config.toml
norm_place = "mix"
qk_norm = true
init = "normal"
init_std_qkv = 0.0274
init_std_up = 0.0274
lr_head = 0.0103
final_lr_fraction = 0.0
dataset = "wikipedia_en"
Each number is 128 + 24 x the weight over its row's rms, rounded and kept within 0 to 255. Layers, rows and columns count from 0. Numbers have three digits each. The size before them is the row's rms in percent of the matrix's.

# layer 2 MLP up, 1024x256, rms 0.0243, rows 369-574, columns 64-95
081:155131176123114133150082149104154124113110144145127088110168154155130153117157161156124122135088
108:114139181121153095134086105123126120121128095118118130095172098180105127145101122172115127142134
105:132119114139093117133152145122127130101149124133122119150097182172118123151118127152138134108064
104:171093104108135117183167105143137156161102148105142103123138111142111135100139092128109112125097
115:110125128126133141113095124166167149141181067177113153104146093156153131138094131144117116147108
101:103124099114104143134147163170096115104129130161116166146099145138104118147094106129110097145105
093:124126131130058117145142144171112158141145134145121096151140124126120137140128142117064138095152
102:131109112126155127145138138127107077128145141139115144100132130144130145126125113129106110119144
105:086144129155138128115110135133153119099154107098174081111140154122143139114128157132145137127176
092:106131095147143160097108129111137153141121122108129175139136144120107130141101103174155131119131
096:120129145088135123130140151150139120180113116162126173126105120145147055118106070139147104137154
096:122147108132127142159129118124177101157146081145145139134192136170118170136149139134146146118113
099:153107100176091093193113179091144166128150148143134106128105127166143074148124104141165102139143
098:122152142120127118149119148115094104167158123188103093099135122127100093160152109148180133116125
094:076110094098108121119156111111115104139145144158114080109124168167118140115122163136112131141164
093:122140125130137123104162137178157100118123087119102142110129161136074111153192127146081127148164
095:138115156124108089144175144107174161105108161117147118102131122170111112103089176126136131126123
098:146108132119104169160138153123180137152133150168165166097142120136115134108118154117123101128128
106:149102170148127091143160106105110115102118151135116118103126151168126116152086149114161159092132
104:145121112148090105124114120120101112149124080158149135163132114116058152109131134135160145137158
098:159129130145053160102111135125160114128116081147161103102119126138149149131150123138129173131123
102:135168117129122126116094111125150162133135131128168112140152109136103130143122121143120148114154
092:144132121131159137129134142118130099154138149089128124133122196131131169159148143117165120120112
083:139120138144097098125149154140134147168134127121159125146091142113133135088112116122129061106152
105:118129134158109083146120118109108177145097108138124103133097100149123131136144160173142155143107
080:117169091115118134147146113085123095085126110133137107083173146086075132112135108129158106136130
088:165109133125144149138116136134100110125119148086150113083128140102119131113099181124124127164087
105:151165089140095084150124200134118136142120127134153115156139111142090122134116092129131138144148
108:141143144114151114100153100106117092149187087115113127178127100129094099153143148145121194117151
099:118127112147169147148125130123148130170144137139115115131157177128098115145133119119150097136152
098:107099141100123150172182110108133144131120117124125150120116133128130132109117114152124170097089
088:118134150126145159132114126135145162136164064156168113099131129121054140160151134165117132144120
093:128078134149114085127086135069153136129133138131110114161149199173084107129097140121132132189066
085:123099147101139144136145122135117130121087132128115109097138137120139137143120159132117116141158
095:132093138123134162132109091153125114139108137113123116128110139062097126116141164111125155130112
113:150113150139124112078152148117165120137151095148127105078133137148137115119129133129133131128148
107:076134146125118102153124122135098083156127068163108121124157109145142112127152110121124128149148
096:153106114156150132128142155112125177142146152144123107109123154109100136124061143109128153103127
105:134128114172144156134126121118128120119129137124177117122128126105125162059147123153111106097103
105:155093127166131090112092110094144116105163120174163122154106126117143122127158123144093118108079
103:177098166133130132117135122125118131136153120157131146104138140142139123099134113120124144155107
096:110153104140158084132127147143145185165128124168151135163095132145156060127112122162162109101113
098:133121120111133116125164096072135127179113179105141107129108141096139110120132127134127178124132
108:103120116127158115170101131145134131136113104164116120069097140176138149120168104142172114135151
101:136108127139145134127156135111157129150129086114112156131102143158106121138154146141078143105141
102:098126154162159103139081117097134096132146132144160100125115167148135167095151135148133149113096
101:101182166120141115165122079132135107091125127126102084139153116174142063137123128155112120122137
104:169114136117145144168111138090133138149113144161194131146174120142153106119125148133139112115169
102:121107124122122147139124128120146121083179083125124152104190148174145146160137095182083112139104
111:158120113170107136143122115168111147144129132149148116113145114142131102100110118149111132104108
102:137120116068137138141123074103163103087116173081109136122130104135108120126119151116135115164106
095:118111089178131134140131135130114107118126123108133157144169164139139122137152125113166120110185
105:134104103150123148117142153107093164146122102143161088107185088134132133109118139162116118094152
088:087147105150139111126125111140112102153128117146124165209137120132121140090159099150108149130059
114:134140175108133108143091112115100182116121132155129155111154115134062116127144128144126127077090
110:129121146124127141188142135143126123123111106108131170176160117111089142080128152148132122147160
101:127140122118112119119130111117126158122143125164174140140160078133135104101161118167173075149157
108:127164170107108094119137121112131122091131145150099121102134119156127119137127122125124150143125
096:117121121152119128109137129108081161143142065096138089082105071109104148110101096150116151133101
105:110138148107099139155114135098109094139138101161165105106133143115128123140087118115125142154135
096:166154134113160098149140123130088155150155144155091140117116101136130149120150128124076115140132
109:116116157084121107177161147092123153100139136175148146160156164142154101125158142145133116098106
109:147111120123112085143126133136078150141181117165127162105104137174089135124132130126144147105129
100:129095165156133116166087163112165114147104163110140096113151112144128077107113146141145156111154
107:105129163124144130174167120151128158128134064191106157099142128119106133111118145115154090155152
100:137135107134133121179079066135081121152116094092190116151112136160130110124126146144134163110097
103:185137148101114090146140149126101149122122148119129143130129123124100064102130110147102101083146
108:140117128136055146153125129094108100131126120071167145176115113115158119114141196146128135126130
092:143136163114135110157149120151157121135146091156158118136104103153131120107143086148146136103138
095:188111150104099130124155118114109166144164118131142129141143137144145137154104112116191122082124
098:106141156123146118112127159088142109141125124107120133142125105106118044127092117129157145134152
113:144112134085099099127114126094095122119155142141110140111116114148118104141098130111102121142113
089:138128143119132121139114109143134120119166119142125165145164079131114128157162138133144101119149
110:102152116121126108102140147119157123147160123077120122124141137149135082134124143133127148103110
113:130163158130130099110106137111133114124128122156148087160124137170131096140136130131078136119131
105:154138104102142107126106130130179098119129105104115182116164145123144094140098190155120112146156
088:133101100110149125131117126106140186140109145163122144139156138189150078125108159119149093146103
105:107063138137115107133096121120070133112128095141107138101167152147108115129160099135150107103109
111:112159094158125140118119115110180165130152139109147122139138108169141105111065138135090131125133
102:112107126088148128122142133134193148126156112122144114129126099128141122131104132168128131133161
104:100113124116105144149098095118180164122151169165152107134102132119120135104136169138139162105126
088:138133134122127132136139155109124141127110141130112146166116149128149005090126131146131179086121
085:127101121110122147133073114088121161129128125135151098099117121146130145109139144149130096149123
110:135068139134137068128154136148130138164120145141154134141122163124130041143137145130126123151143
106:143120188116106140161107148116146166117123102124130134109189111148123134142139119130080172138116
112:067150155108104102105132138142106170102107140127166114146159110149119138125081153136123119111072
096:138130155128135113133158132142157114123131131103133153115148117145127064116164112125189125150116
107:170129181131123045128114114115089126135130101141108180107102130134115105134082143129118122150144
099:147100130113133131111103097120138123131178102145117144160097139087135090146144095120139122070175
092:121136094131136127126098146096108104095162107118123062145126135152120123120144149147112102103164
098:150137121145106113110126187140098126146110131167121109131149148154143118126074160121111157090137
115:126104153103174153107122104127146116136145139145150135151159148145151095092151099138120129124086
100:130128095168154139134122126123130123132112067182108143104112148151132119150143133162154121151149
104:156123141171145125132085099143162115129142075171124115119116140183116081128095098145095143137101
097:141147150111135103140123112149173120141115187172126153171102128148145160149117143126131126170140
095:146111138121147108121172100132093079107137075184148140168150159132104122143157153137154160084144
094:174139112149139151091134132071150157117126139128115097157106114102135090148147101127135157158141
092:126110155133132125150145116122093145126184081166133138144104105111151138108137142122179128142131
089:123107141101135143154115125115121139164158133090123127134116140117131110093090122127123091118082
117:151084161070123119133142124157161133146136177176103131160130095165122104151137133133138097125139
116:165096153125141114125153134142113145084146116104122169103112154159141106139117102153107103142147
092:123162088134129146157163121113189167096139142104122126125105174126113139137146137126132087132125
121:127148120132119089151142136133105156156160119162133125138163158119118109149141152129124109066135
099:141120113087130087093116128140121114096131145090136099139087144133130089150168115138146139126117
073:089089095144132125112090136102111155140151156107125191104137139104118154131089150094122113146100
106:113077137142138161156122112146123130100147114177139109090173117171098067150134096127132142145140
113:114138140119139057114132125106100110117137145160142130102125093124090136126126111128132131128168
097:113106131101148076168155162136116130146114153167122096101131109148113072112104112156108158147104
098:156087149143127131122141137129123127123112139158119133145196158124145120137126179149108146145105
097:123134170081151083123125136149148111122116106154143140136112133115133102078195114119105087120131
107:129142082138079138133116137101154121100133150100140116128126097137106143163122139144138101071139
099:165137126134086131122145141090133126102115140131128142181141107147148128081098142118087179155114
103:157135140110152153132134148086100124132120132170171123140109113108159123146191107136143135116162
094:103145144103119162139136121124115126143117121154142140146124110109140085100101130103096140121146
097:119081157110136154079139117114128101122180118143112073125092093092124115120125122132155137130160
098:133139148105107088113158189148087121134130110114099141118107116129084143143150145127117118115121
087:166119124160149119195088128126112143099144162136147118127161123143120166108142136147147147131120
089:153142113105113114136138139141122139154145113125200135140065117146075130165166092139124078096104
098:165093136152109121134125104128103144127126138140144134133120092151102127117144116168155126107145
095:114118186120127155131153182112173107132127057118136113095141147126145155134133129145108139184137
093:156149126129085137151130134124119125130135158123172113151122109098126138123159121145113101144146
103:137117153164145094118146111119149174155118129089122145153116128143125110099068131131122141149119
103:126207165128139113105122084168110097093126138132127119142115147121105117101135143110156128116146
095:164147111124141133129112133143130138118149116103112148145142135151074110105123160136153109101105
107:138145158149145094154079156100129118137151114144128141123154145133122100154162119120142116135100
088:110146136149146112122062123116131150112144134140098143148141146140114130145086146132129121162103
092:126121134075143112138126120176139125125122137125116141133145096150108112159148143143166112131133
099:133080130133127122116169111115160141160137139110129132109157188144061115154153142138177063113136
113:124118158081133106160101101083119171119131139127130094112157098112118134087108122187132136103127
084:115105172147140130170110132135137105103158164119126121158138157163138142082145153149111107088073
103:124167143123125086150117182056131131122154126148134157132124128130168108149155147135151157142137
090:145156128129087130157153138084151127132085117139172119158084177098123118144157109121143167158097
096:116122126153123138129154127120154157126147160136158083142140135120097133142127150148162101123135
101:150144155104133119174111178158136125109123147115149125130156123178101097098144163120125093149114
099:149134103149158143132113119149096144153099151145129117124145135127091115131112175160165111125102
102:170153102120163104133111101099096152070169112130146109117101120122115163144103191168112122108130
093:132091115125122083177148141115134136140157086118101114120118114182142101147146100138143104149138
099:129115141145110118129130116164143179121119078098125118131124136113126137139108091132106150117156
101:178117088085128118171161142140119134117126162145167120145134100121096100126147164125146104120070
100:113113156194103151132139133113172096151133106136118105119117163099107123090121132139149139120102
100:103097148167121154180130112144141145135135138161144116156168089138153114147130142154087100138070
102:122091123108110118122104166133145140078139121135105177153110102145118089126130131111105169149103
112:119161136134103103149155144111114148151097150163125113156138114137119121143116115137102159100081
097:148146140109126145160105101120130164095110098070106116141157135148137097138137121126134126148108
118:148115170108110097165149126160168144129145130154153144167095153148099090095148094167110107115113
098:096075130142092112131090119077187094087111128108156129118134116135141134152150158139123169094132
094:174123114116153099106099158146102128107145139140135139095116125150083104145097122139138080140113
110:107123153164138135111102088139189168104124161160159120175091127084121097137152146128156155123146
100:150157149097162150112112087117126117155138127097155109135110107159132079140108165145090109146147
103:093100125108137134080118116126173126130110117120126120145186154167112144140144113142117108119119
105:135072154137141118102142104078138162115136082164141123143116104155124069136118131148151148162146
102:124150142125121095131135125132093135127159130183094168139153123133113140134116157124097118095100
097:131117177120123130134133133172164154148132132103173097130139186218155102170136095122130151153091
104:117132158104108087158111103117169108134127140147109126073157124116114108098136173122129099168118
087:128135117147137151136172142151177165126154118115147111143113173136123102124147111120148099133117
085:156108082103132121132156127127160091074100112114130146101134125151134094134125120138120120151182
100:072171119130105126129117112152148087120145123145131133161142154132100123126106096124187114158156
098:106132119123124127125096137131110099144124153136140147091104142148120143088147135123121133117094
113:126121135131112129127126162121158103082130161125126123120129107160096179126127106122109148127129
088:163120113160112130140164177130194166149132093133148120165139143156115158114200110109123148176161
106:108103124148123098134128107106142109131109100146158088111092117121139148144143121162129144104145
095:142123121211126121132109139101102117088150109134128166111132122078097156150117076125180110090153
096:094149128100128118121097142135097122107130131129160123056133100140056167179127103134134115134160
103:162100167111143108175154127100067122131137167129132101123146118158172131101139129125091079156114
085:148138107162144121113180156121121116138110101115118108076138125137097183140122130144163142117148
105:124085155118122150152163111101177140150109128116170099173161159173142074118121127133125117127110
086:177124126156138144131115115094155123150125088100140150111127125141117104128114166133120201128148
098:117071079148125128116139146144071125108127081076111090121116137142120146144112137139145161067097
100:138122138123122129145136154168108185116173109150131136100145127182139110113146123147103152148126
095:140137139163096149127164101155131161108162085117135142112139143126139143104148089164131080129135
100:138149147128129105136137145111087144120155098173100116139109150143128101112127145136172141118175
108:153124136122123134124120149122103151163137153161143130150109130176127099086173117145145153162058
098:098116083165132149123154082099185132105113162135127115183077132109126127157121116158151122112151
103:165168156163100121132122128101112137141122115176177105123125150145096120153130142129148119118088
113:133108155139127129173145108142131110065135091134118137134164162093147124144129176142116191104079
107:136139146115170136161169137169170112113134071158114150159126165127083124158133095126128128128141
097:135166123131153163115150141116108105103157126093089105104112149150106129113112130128097140112109
097:135138149102154098133145121092170139103094132132124128120127085156147139148090130163167116136084
098:123113135164127131103114117148120147114162087144122133077130129104114138133155133159155111122169
097:126084145106111134122159130159140121117123100129132154096078123102129140138121112140154139124163
107:129129157148141122121120127129161102138118097106110131105165158146119141147164149135087123151152
096:178115098143096149128193129153101139151133133139143098157121142196145084132060150121150107131112
101:172109099132121153126118131164163111098140124139149134122210117166110143117096173131171135162089
102:131143122127153105105142117127171144104122076181143087110134136151122153141122142153146107143146
094:147141134133135142168164121168122120071170121143131148186143113155145089121143125160127121128119
099:097118131197150100130113099150131135127122139121168076112159066218141093125128093131130128128104
095:127127155128121119110143192125125137113157128125133122082118170134101190116143097117158148119165
100:092133117092135114110134133109120093149150136174132098117116162131109117120111147139147149101134
109:121149144142124117140158122135135133104171106135121150112168150147142109109117114139180147120159
110:144122137141143143164146112117165118120134092132153119119157142151121108100127112130132121135105
100:112117115153099135144132151193142130095154124097109152131121150124126098150150128123129101130108
102:126147131153150114167131166121143164119135159082108100117134154148143144102126140133151133082077
089:122119141104147126125118150149108168057146064101101109140120111102114100142147148159095167155134
094:146137169125140122123117131157179133145145142128129119122120105136162104109103098130141127145082
097:097155124145154119134104124131166134141133078117122117093132139146093116144105098138097161182166
108:173119137144132105106117132126114137103106151148139171173156081134141137071091145124125097166123
096:106124197098126122126121157134120150126180146108136134137136135110150075100138069140115085105103
107:151147114179140095136125107143119156128174112160125160177099156153116117130102167192123111095129
101:112102149098141154097113105179153109149161133151122108148171154132139133137124150134085152139155
098:120139138163107139181144113135098127152122095124149080118149126091135168123141106142148172096102
123:121155165117108122159120163157120101104135065108133118119146124096129101130171113155117157105132
089:099156143158104125159121171110141132130130113158107163137151122121132118094078130130120097173146
086:113105130155108118165116162078122133131132091144113130134137167151116151061176118147109126145159
101:119140106149093143155139128107171132144141142124145090157142099111156133104111126165118156109147
092:171152113134115131095105132120117171112118171113106098158095190137054124160086147145142117124141
100:157104131127129122103158117116103179124125080102159094145136129082115115127124153130136130103095
# layer 2 MLP down (transposed), 1024x256, rms 0.0202, rows 369-573, columns 64-95
087:102139093100125148147145188115125115148161121115173128124131127115088107140122095094145153127140
115:125116150137116177131119146140162146107105114127130155162139133055090155141107120150167125111128
101:158112106113120162091121109168084094130099121112117123106168103170099118072104125154130136128143
095:150152147145141156101129132116145131103138134150109132137135151144091144150147112125122125137167
109:091199114102152141117176158103092182140152146111092161099110118173102119125098143106180123110166
094:142128128126115097161140175106108145089153140128113168150134162126134084084124130120090144108095
095:111174117117173174110133141133114133107133120118126103098111165159112174152122174114152118134092
106:148115116130145135100153136089185182154112123096102144161135118137165157136141140143173117122117
107:137136145086111122095098101097112114112140104151132151134143129148131125161121156119174115074117
092:097173116077143091136165110125117115148127122153137146143160096088156148098143129122144117173109
096:122117134169097166126096120073097124113129129098108118089145082126136120148128151117099150103119
101:154147128113165096128119100147157171127121147138120146142121121140147115117128138127120140083097
103:123150158106133134068121110093120122107113167138118098125126134124114153139119113158098159150132
097:139155180107135136118105131141188104102157129103140115145137096142130122145109153089151086146117
094:136102069130184120175163095135129156110125136125146133120124103117127099107138101147110118119123
091:144155142150124155074134162145103159175127126133091151133104127148152126127114108094149098139118
094:111141121144130142119146166151088103159123136160161148111127086130127160138140140126129133152079
106:174153192109144107134107126135168147104131124171097142119137113165106092104104137134158148104119
098:124089116143140128074122098102129113132136107138114169134121122118137128115102090126088143115097
102:137118091134151117143118131129113106146122124109114144159124105165131143083136112155129133114127
096:134117112130139116130157112113092146144183176168121131073115104125145081104115116119145115105161
102:113142076129155124135157146145110118143121123103113116093126171139120188091109079118105108118159
093:125131118131092137158127158138123136156163121172162140136116128090148147102146089120128129158140
082:106120137141159154162107114100109120073108124164096117132150126141108131147141142119140149141120
106:105146144138148157130132110144143116130147107142147188133117174140110153100090126113107123124147
092:138119128129145164134125083123124131121110144171137080120090120112137150104132156136086132137082
089:130100104119107110132134141122146078135095111126125108105105102141185094114110138125087130113151
108:130113143147151184111136173102128157133117138138147148109120146105160110135145128141114140128123
105:164109118104150123113121144159150113098104127134162137088097109110150118079104138124108103107117
097:136090142183164149122094132089119099142158167170110105128143118089127158148158112129118145142116
097:123177114177132115117096127127170099137111140144100131157158148152104129150095150143168094132138
095:156166173128137161111145067137099140106143139111152117116131099124127133121149148141143101150097
095:098132107110100164107116123103139104118098140108144109158153096089181189156121122130100110148158
085:082139110115137133094095115154116114130165133148135154059151131116108114072151129147130131166112
093:131125132168118112115156109157096130144132100104133128120124120200154129145095139167135118127128
110:105147155121130143080118119137118112136149147148157117159121125116162140132086127092087121111131
104:088088096140118146145128202099153148128091108080152134131176140117148156119131096143096122128113
100:130109134142138149122149107169170130115163151188158132156162126113156137125155133109171101144136
109:122157130086154106115122173146114102146096104150081118126155160163112108125082148150139122159110
106:153131147092106131134134143094148127118091120128124103110128135092141097127103156054154129070138
101:138165140167124146161088141142154145081151124155133116147174109090140109100179159145147096080125
098:125149139172133124156111116132132162125161160113164097125134157148161170146159106126139182159129
101:123148117121114183120135134159130140168123094124136126111115129136130111091115135119139117122127
105:090132183141128121092116158146153127104112123161115178082147117135140078137120119142143153161124
101:145152095129099146145136134158122117088153118129147167153159156117109147133097133132144082114081
103:136128138145133101104104161145131162145127126129080168165088105127098111125128134114103118118115
105:148111117153138103115152118127141112110141158126154137133121152120077152099101151115175105123183
104:177132127088108076102121156123105143110123144139104092144119178122126121172104140150095145116106
107:106130128101120122090091158161112140160131159113142113131118128093155059109130152134132162129124
108:125127132140149109140117140110149128130169145134111124157131152149112089133146128136125155152079
101:154111151106131141144090159130156091183143108127159098133130163132126130068133153146122128119150
091:128125137066102134107131103163162121141100104124128152144130103097128132130123122126114118179144
106:121155126129136088149121132102126124090128115088124143107132141105183137147096150138156125131139
091:160151122143123148144136090151126137115124145113171065079144103100120135149136157083122103165139
110:120126175112120139106145104158087102114117092180168123109145121139096142138126115121110144193111
111:118158127127125124160136135189181132159135156110124086127130121080136093112106134135138113072134
107:123111104106122101110128151135116108115102143150136107110108127121103155142130117111153117110108
109:081100094149086132137129123098150127148118162176141127164138142125089134100105146090139070103136
100:103168127137106118154139122163159158118155154181131121144157172146123121128088161109187107167110
107:146137131146138133116111103124120098182094159129117142112133155148117164139162113125160122096155
102:134159139127100151114148134132155105118113124084137101133120144115146106123131183114202089118167
104:086119126121110098151156116114118110107073115112106113103140142145095079085125116126109129113137
107:090119145120098144102144104111155134159158112089080122141131117092162155166137124147120140180179
102:122149144128146151083120072138158138122104135133158151139100118081166137110133112118151134060095
109:129148108161105144131109146165142115095104109107113162159133103123142161153146166139163109137082
102:092136148151095122124149150118132135143119169142127113130139115121097076146131096119117124142176
105:123164108142169154112152088132155157105128089154121169134148126152156167125082101100160140127081
108:116126095121118124149128140172120161115137167139082124103162124153111136160138063117153151165096
100:121119121121108144054120140150124153071112115105138117113161120116127129162136117117104135106110
094:145140083136129116134105119090140105132112127154131154158139160098108137100149116173104134140113
096:132135140112139119156139137176159160153124151106133142105134165158136156178104113149117104114100
113:125108131142161159136136128102175107149166130099149158149120136136104159145136103096140108126169
090:134138132092123100079095122104154156152127149119141121136120122101099131152105107132114133114141
111:168152198113138115154135085133133129136131133123122144118113113127152141132131080077166117134141
111:136097099135152131126131125172140140156125115129114135102168107156134166135136143156135160120140
103:120155138101146195131151084098080125128125157103113131121164129131138138134109068129089132101083
087:123107158155097139123137134107162137162135087150128158111109078094141160150125118182099135131144
105:122105117116134083106101121141147110159113145108139131148129119121066128108123113139100125147136
106:107100105137128106099176090073148090131124137148079124132130133098167119132126132117159118139129
106:173140178127189132162169128130115115121129175190130106107131116160137123161107141108146176136148
109:139145148121130072130130120156110131135147158180131125131096144133143136148144127120113125158101
089:124118129124151093138106115155132134124180095121137083129164112100078177162113160140166041167130
083:136114125140140121113148126155094105125136169122137185160145133153115118161157093129133150113116
102:112162124125117110123126137113095163164112138122116156120087134121158097118117093101170151125124
099:093121106132155107111158128174103111126081154122132138136095125111095122139133097113153112147131
113:129100143130120137135138138138138140105088118131109122117166112132112125123125124115106140136177
096:125141111084104167112114123124105103121168109097105107169099107129117143138137099132109113101126
107:109125084130137160142128112106157099101120159147131126149151124165142151137143142132148120090103
103:124142113115123143149098148138100147122111128165151109134102114099137121115124153142091092158109
094:140103134136116140124159099129137158111120115124119137110148135135155113103106094141162124096132
103:109143120126135144109133125131145139110158109109133111135101090081095132177092111110119122116146
116:079107131106152134117118127116151106132120118110099148111140096112141121078076086125094111091162
100:112107134111101103150126142119120125143124132105131129133151132150091116092132129095124140134154
106:086130143100120153142118146110082158159166122122103168152176155113125133097100136160152170105130
099:140116117110108107051102173151114093105158144088137149143112128094130156161114132156090158104115
100:107114118139135139168104112123101135117077147123159142111101114146134162141151135139091113167140
100:183138149140125124169089130176147125157098119113131126123090129152117112096098132113147110104171
098:122089107148105149107130104138150103126104104093093148129172185162132128115148134159121118096085
094:084104118161132154096116161127142130094089157167146108121123130126144159165172116117101161143157
115:109103107132120129110129133133145134112163121145167120130134112157112126136118117104163128143127
112:133170136195154171106136124054155118181099116105085114182129118151098147100091136097120175091170
090:099133155113114089122144147120105074133130134130102155110139158124106079083129119153132133129117
118:141139120131153084124133101123123146151119133103149175133135203167133129106185144088131126098076
099:114140142111134152157124121135119155158132115145148143160134152137147127134106107148120132108148
066:166140131092147123144179132124147115129120100126141094142108123168138120130171103173109124102151
108:109163138152127162146129178112176112133138148112101157147126135178150110123175144111164138094139
114:146108116078166142131139084159148111081122124128099129112110114185095105137126120107105107124146
097:149129111126111166135154135123147105099118101146126119113114118084146167079125116109096110112154
097:090132167092119118158135133132106164104127142127169115121139096154134109105119122103110153099138
099:126123144155128140140113129107104171125129152101135087093119172122145107143136145128167176168135
099:144114125131117159166118082086155148141100118134159132135147109099120160098117082112140132105124
097:120103128135123129092125074167137108153108130184131146113105117131134222139096111134137115116109
105:147161086121098103132098153100105120135190126113143177160113159091120129132141129134112103147135
102:154112136136117085128103139085107096170149132107123130157119125116138147113134096133127104106142
102:146108108127155170160150108130161117118139117077146067124132137189127163084133104065128116086125
094:151124108134163157159124083081127136104096139147112105141151118160167112117119084145112110178105
093:110164118162105149119126149138110169122176107125138193136151170095102111121164157109156159127097
094:117165132156129147147090130120136120106097122123096133079169137115153123126139155122128160125145
099:149160116108130113108120126117100185144125093103138151114122180170132146084124108138118145157115
096:090155115161137123183112140126109138127161155147102090159112160160150112128176108136107116115133
102:165105105110156122100152131105099126139090113137150121102126117170185146147092136050151131116162
105:151079109104139124124153123092136140118148146133072161119088123175194157127122137129150103123132
097:132083117115135149114116103148124137106126139126112156136149139165168159159113131106133085099147
097:144171175127131186106123133142103109135131157119134147150129122098088167148146134136116103163124
106:131119118117108134116183117127125127114137106108143180125092104102142071150116088169138117158144
088:138129150129088128091141151140118138147079089122169124130097088147128110126134113118107105154129
090:081164135133106145166124149068132180164149120118128116097131140105157083102093161123101115136127
093:148134140119166139112156105097128124167154115142146094128117151131152158113134125145131133156134
114:115104156168121122097165115130146134113114130121180174099127134129162111124145134116178126165129
089:157105118113120158125158147122150161173114103112129156101093129112134114155141107145141118147188
108:135172103138147132104107108129138133107128136119158134132094136121108115187163127151151120164133
098:142141122111140141135151169143161080151118118104111109123171159132135136123163161108160090118149
099:167151122143179149136122126092117140151131124151117126140087105129142106105111123131103105151153
100:107157109153132175094143094098112119057128135142113157109136122119120131128132127140140159143124
104:153094131181160137105117108142137140126102129150160124163111167142168167140146132124161148149140
104:107134120139131127093150117114139089153125146111115125098114132167106123109143145096129093126152
095:109178148149129133141138132137158074123124097146113127131120129145122136119087161056103103114162
097:156154085165133120127095127113154098142132115148157118166145134142131100145163148137121134177147
103:138150125126147129132119131127126150144108134109120141121115104103160116129141137084176161193116
105:157145104094121125144137127130125114085122142115127098171114119192152154171140132102091109140116
103:164177132116137129145129165103075114128135121091115113135093150125086124149138143166136116110183
105:150149143161129118138111152086126067154144129118111113174126103154107155140141121142129132134177
111:172143148153120163072140122152112127111131103128126147135091128133122123123121104137144108120148
094:104142118121160152136104104106170096147133153127117121182154158103119105148124168141131128160139
114:156103089115166125094152113120114114139084121102127069139130120154149152156134095083117119117169
096:192179139118160114135154143091126146131115108156120117153127125129137114134063111155181106127138
088:086151130159121099117153107089165136137088074109145123137149150106148154111103176143141123144145
112:158148143140146188120156154150078115151122138114133134160147128165152118194123135109127121073126
102:118134120137097145126133145185123148149110136159146132087159148139136169146094163126165149107140
105:156102127141184135118125101165177123131118075156139116117136137107150132140150114113122121151146
107:156133120157156137131129104127143146148090118144125126182126178123075110188153149129173105112148
103:134143161097134116142080125111090175161155118130130167110129154110145129137139110150085104136122
102:136151110111137136193117107160130133145121122112142092169142102125160135130143116163108145171133
108:153132134133122125088133123117116121136134122081125131136131166140141124101117107158175143092078
079:129129104111122134141115117111087130155116133156136139119113101100132142088139132191117126138131
082:081125129126104133126103182154120159192169143163112097125130160087127143120133142121138095079069
098:111105150140160129135121160080122136125110159114110113133127118121133096091161148157140146107063
099:144101106119126122118157107187115145114129168181111115131151129110179118126078108155155149124142
108:159161138189118140111102074086077105139100137101162086097108097120144144156078125129125122161109
076:110137099064130134145095082104078096125144181139131108112106136112135107122073133124092122078117
108:133132127184099103108093158099112155110138122148098190131118132136095150125167159116081135115144
093:139088155110131139092184134133140133145102136142143139126115108151139147121102133105102133156133
097:115114134138181157102173110123154083122117127147110171107144146126188120104125110134167075136120
101:138163081124137151143132100158137084108178121160128173159153150127148117115106125113144109113139
085:124111152103106115123108115108154134121154131121111128136119116117133164126141110149127132118096
108:125139130153127098126152123101146178121108124107168154161146152125177094144150121120123090119158
078:115132107124127111123137121120105121114115153132141111146118097129122152117121117143156067138116
090:127125112128128111117115101125117163100163186137142149106136152135155133136156136130121111210111
105:101145135127180108124155118124129155155125131126129110152086125143120132150155149131122139158174
093:094129153091149102107105168098124129131083141181125139144111104133138089153125136123095119157073
100:098079130148156192085115117077114111114164125159154133126086139152081154121147141125071122116141
108:125108128162112126098159149136145156131095144093138155112135111125100122134145136172149110156127
097:090109122131143092143123154127097140136141153158110146109164151133085132109146163118133131111075
105:149101127101109164097149156093162108123101130130110139101165133150123141135155133129110124112121
108:143154122138140109160137148105122120132125131092124151153146126086094122098126108127125108121168
105:124123071120098146165092169087147109155152151133128154158110109115105136113065115116137101101120
103:118165096145111160179107166125113152135140163161126133170111138144136126077145109120132119127164
098:148157121144148153097128121110114107156111110193127112144108188173091149108119126127081112093148
106:163140136146136142107082105146142143142127157133147136152125088133122083135120155131111155156182
092:169167091141124149126122159102152162095148144118152092124132139176161177131135170157108132143085
104:142134135100120165160133126121081117144159152129143110122107121133150103121143134137127174104120
101:114135129138106125148102157087144181127130111135142146129136172120125166137179113126128149145118
095:080102170112144117098165145145080162168106163122116103134163115165099163120135111131125132094145
096:108123136130111139129089156137129100132097130110101170126149124122133081117153115145090144106124
097:130134072124144137084097097150099170127109143097090133129157136102116108145105131113138131170126
100:112174151112116155152100145172201124127134119100126187150120131116123155095138119128145103102146
096:145137134083149119160144144143083091135111126154088104144129100113123119098155103099084138174101
102:126122115099108126126195164118136140085111155127146094119153121127134151140139102120113146095149
090:122135153106112142164150119105107158089120092148156137111188146122105094100124154121159171151142
108:117149097076124117115131121144142090118139143153133139138134103121131136140192113095131136090155
095:106107079162153129106151096116152083172096126107140187152131159132119136125094113121128160154122
104:111128130087179140110124098148147161142070111177179110146159122097145127134149158095117124141146
088:156156159133095129124135089149172124155108170167135131134136123122134142110108122144146113086106
096:143145131116117122074146110155119151131156127118160111139089146124107145174088146159077141156192
097:147141127064166151150125159120094155084119154112127127154143136128148156115139126109161118067127
111:107144107122106149167110135155161076087175154100055084120142137126116176125087112129082166114121
099:109140153127133150110116117132118126144111139110158140107151171103123159144119149132136184153124
102:107090149106100129106140073148179152189092161084121116099155121191133113126125119113117162113142
105:116105128120141125134129117107093156136094134105142106145135092149106162106102083127120152168114
102:135128173122145139110120140124144125144115141131103116140115092127127122126096126104131149168179
117:114107146120135165120142108145150134178130097126092129145094124128140127111121103122122169126121
098:090128097120126134101111134126090111140127119151149109121088112124095094147144155149135160140144
091:098153127131154089107197131133116130147121194129111156147092124102176117169117137114145098133116
100:192137124123171094168077141149134132180148127108116138148140110130136122113162114156109136106143
085:106139107112123114153102139126158097164143098129140142146133104111168149112139128132098120137137